config.toml
vocab_size = 6966
decay_fraction = 0.881
decay_shape = "linear"
max_seq_len = 768
Each number is 500 + 50 x the weight over the matrix's rms, rounded and kept within 0 to 999. Layers, rows and columns count from 0. Numbers have three digits each.

# layer 2 MLP down (transposed), 960x160, rms 0.0292, rows 795-803, columns 0-159
537558545472462478620508435477597576431470523512495527470523546480532523529481545554441568416485478424502410464493503495546461505547520471468486452498602499502451411543497573483535388527539453548458492540487499433479531448410504525560562369403518548498520442494490536574476487520508519481456437426533492456477510468481522489511528477421522531501504517537571472473460610518570493586458501509580574528485552414484529561469530549537504507473540545467539510561551543504449470460518450
469515482560524538477595540538477554457574453475515402474471515508557506551464579480496472504496509464596543534555529457494519505483505430502504501520561542600511590512540541449500471567506457604533477498397547522526542507451505476499481502534422468485523580538434525508523462468455539583528528470458524491538468500543499467482579462436474555577513513551445485481524552570566556505530504563497439526524540477521446460496480524511450487486429517596562500471450525566521481492560412
511513508409520470474469465530572492488540525442534521432501492514368520466486407610544492495478540558444440512467510514513439516474535519403505501502472434472538457563463468503548479511494462503518549497483491491494496392498442503529528472596581474483448461516480469443444476413467494443497471554547492512503501456444415548519421544595551468579532514577494505499444465569467506525518549502481416508434476478468388455440552527469474535448564500510519470526526381529530566522488434
510467493577589498501500571594482523547414606450539420458571548491546418439542469462515449561505494430334468563468415611489516517506479512414489359420501434464555603558537531605516417530505471462550616507603438491476445457428593481536562537415493467463506444409578549474407565536480544566442526519627618382468504452508446464409367498529490488446523467451640425505565587467401436531544635500495636550545471501497434538499488485467553532491383450418532569493515536534437511494583430
533486491494481462539621458435500515523547398465484460452522482537498591505574466423551487451455474394516584399476539472511570499563448528480588556530478552491471618514480571554533555534597583492414413450508526520457539532497463393499525493473447484484523506462497491528418527469464475581615521476500477522523485560575486493496538475483572448548480513511392463491525549549439441504558457572466464544484517566518559480523444542510465466502566494448444535598482393604441499448442467
507516496490483484587476530556497480525485479444545502477510437513477553434524554507495513519521560536490480507525572467548481504533558576511476440552456425520481501479495486507521501522519532544523494537520461468459479437418455443462539520489505483473473459515492519436522504509563498545479621440525499476480506445540442491494572528516524545463399435489525524507487504528467486519502497557608516502517470471537475473509520482441498531464553528528504557510538551522572499528547470
499532498492486479498515558520516459541589568506516464500439476510465493601523458511481517418419531557413412532438533533547569536469599480495463493478468587517522551465411482431500439530436452528464387469506467535629476521371491532587454546496550546529540530596511523559468529423533494421551493429532415488476372535487523453520556477571467513608437511541495555472522466477489569559489532361360428528443574496597537561461445422517525486574430476527432464547531466569430391555516536
438429471493509464477469576470525483452465554479497535486461591543422511459565513565574395447558452500481354478477442535486487497483532460497468490452510485429482527520495503487578479482536532529478517578483487508566485514411433507562503434534484449545442524504466511500506584489456520462504419561515511513515550487453487506594546433528512421592538576511495456491452496535562543537488510402511495500485484476521441481561488551450486474526459472511506551425456499510522510517620508
508437529488507439546368480487594520526484411534478460477569567458508503485528409532440555499479549464520445536509514550462518471529582458504522476519492575508581446535610435407521547529547535532397492466538514538567492531525531513565575583465434541642452477526605473432595528572463532561538563472475492436592497449482527498428426593461500414582498472545439526405569566483589475482576474520439458564559413529436551455591466458537492461520479519512465522490540454431587447481536555
# layer 2 MLP up, 960x160, rms 0.177, rows 796-803, columns 0-159
536452471432504520571504526500547527427437476489530490542471469554483500482592539483432435407462488469510515532460542583504548450509485453450465436488520471499498460563517573522522474447557483471524494456548522426516432521568625461404529451503588492372471462556470522457535536433476475541512489472569535518485526488506454556483459458502468525503490514542435490449509435537433519500495539514552461557473516473543517554477527494477484528553518512400417531553572503514507519487463512
442540447515486475582544569493461481517455485487453576509464461428469483542449483466476460543475519449412579567452458440522499487439521499545464535521499498474516573441519459510438581457524522476483579495435438480572391510520462459558478451475481439460600509443450507570430490531427564493470505496422486453574476471545554462370492585469500511501479501397558495525545521486477559522503546444541541499488458497554483578553472515548564478489456489543474489485518498576475543447475532
559509508472514579466402514562419590425512491578518536570446561383573605572483558425502489501447537456393485506527481453466495457577515582482468473448515538499399558493444515539549462491497421540511477491495495492608567448527410547548521572590468387562553493522530486523511408492474484555492504402528542540548423452398480589552531406472492512460530523440488482440465504449516422512532433520505520471542464574448541529517424502541483502475448475523484493492456512588361445441537475
454524510527456464517507465484529471534513513446498455470480432489508481377478540532384451583459524538513574597436470519476430415452444394540487550545559585495552377480486505514480474522525457547632497475579462461488490585561543593562491485441503560414458551516416436546449437406472483441480463567541552524474553561553536408504468561545374522436540532549465508437547461511491463478496482538584424493481437461507551559474580507508571483538493541403517411490561475518509447399431468
492491472474453543488556489542508531538497474497537532500526552537543486480533558467496480463513478494486509485503540487476390454548497517509484496536507513580501500494481497482517488455487496492516503501554515487478512509494514505499537460535533429553446471467508515458532435508468483556486521527504524459501524449485507544518517507524498473478469462442488476545482468488479509445561527454490543493492505437474491489483546567443512513452508621521548545368480462546519527500483505
513482505473440520583395414519406495534496469488524454499486468555507410479470566448601460609565436435536513520547465553476480553563501498500470492432491551551416454524529541508422549534513477677663546579475466522499473524479561548449550509505448489513528483421512371535567479518467516449469519515398470543547572539433626531498392529491470560371532530510541512599511545601528424493555450522567538572498493460484451518541464489494594471597522550517510580485428631442659554536535463
485536534507509496549472494518513487504515501501478505498473472423550466472518525482496486563456469458509566565463608480506521558473503509478482526456444509508452554496546465459469418535508521419516535462408474455551465406495518537458465356538394485493524468484522509494512499529513560490465586525416473466484554504510539526491510618532394484474537559526510479513545558483527499552366592545468457516520457529522453458518455530495511417449544475566471503480519580543543495510524484
478461562470474523450535453512453601490499435490463594513435461457534521491553544507458512590526584463485485569506425484477445349487549521439484583569542479435433554453429520578512467433457545413493592456491452455414553510498608488484469447449552560584519456628442516515503551471489425583533547515570482540528504552527484493528522538452630437541519497517500536549537499457507510571462525365468434377503482491506524461538520422553600408397532482415454435404622555435495465543390547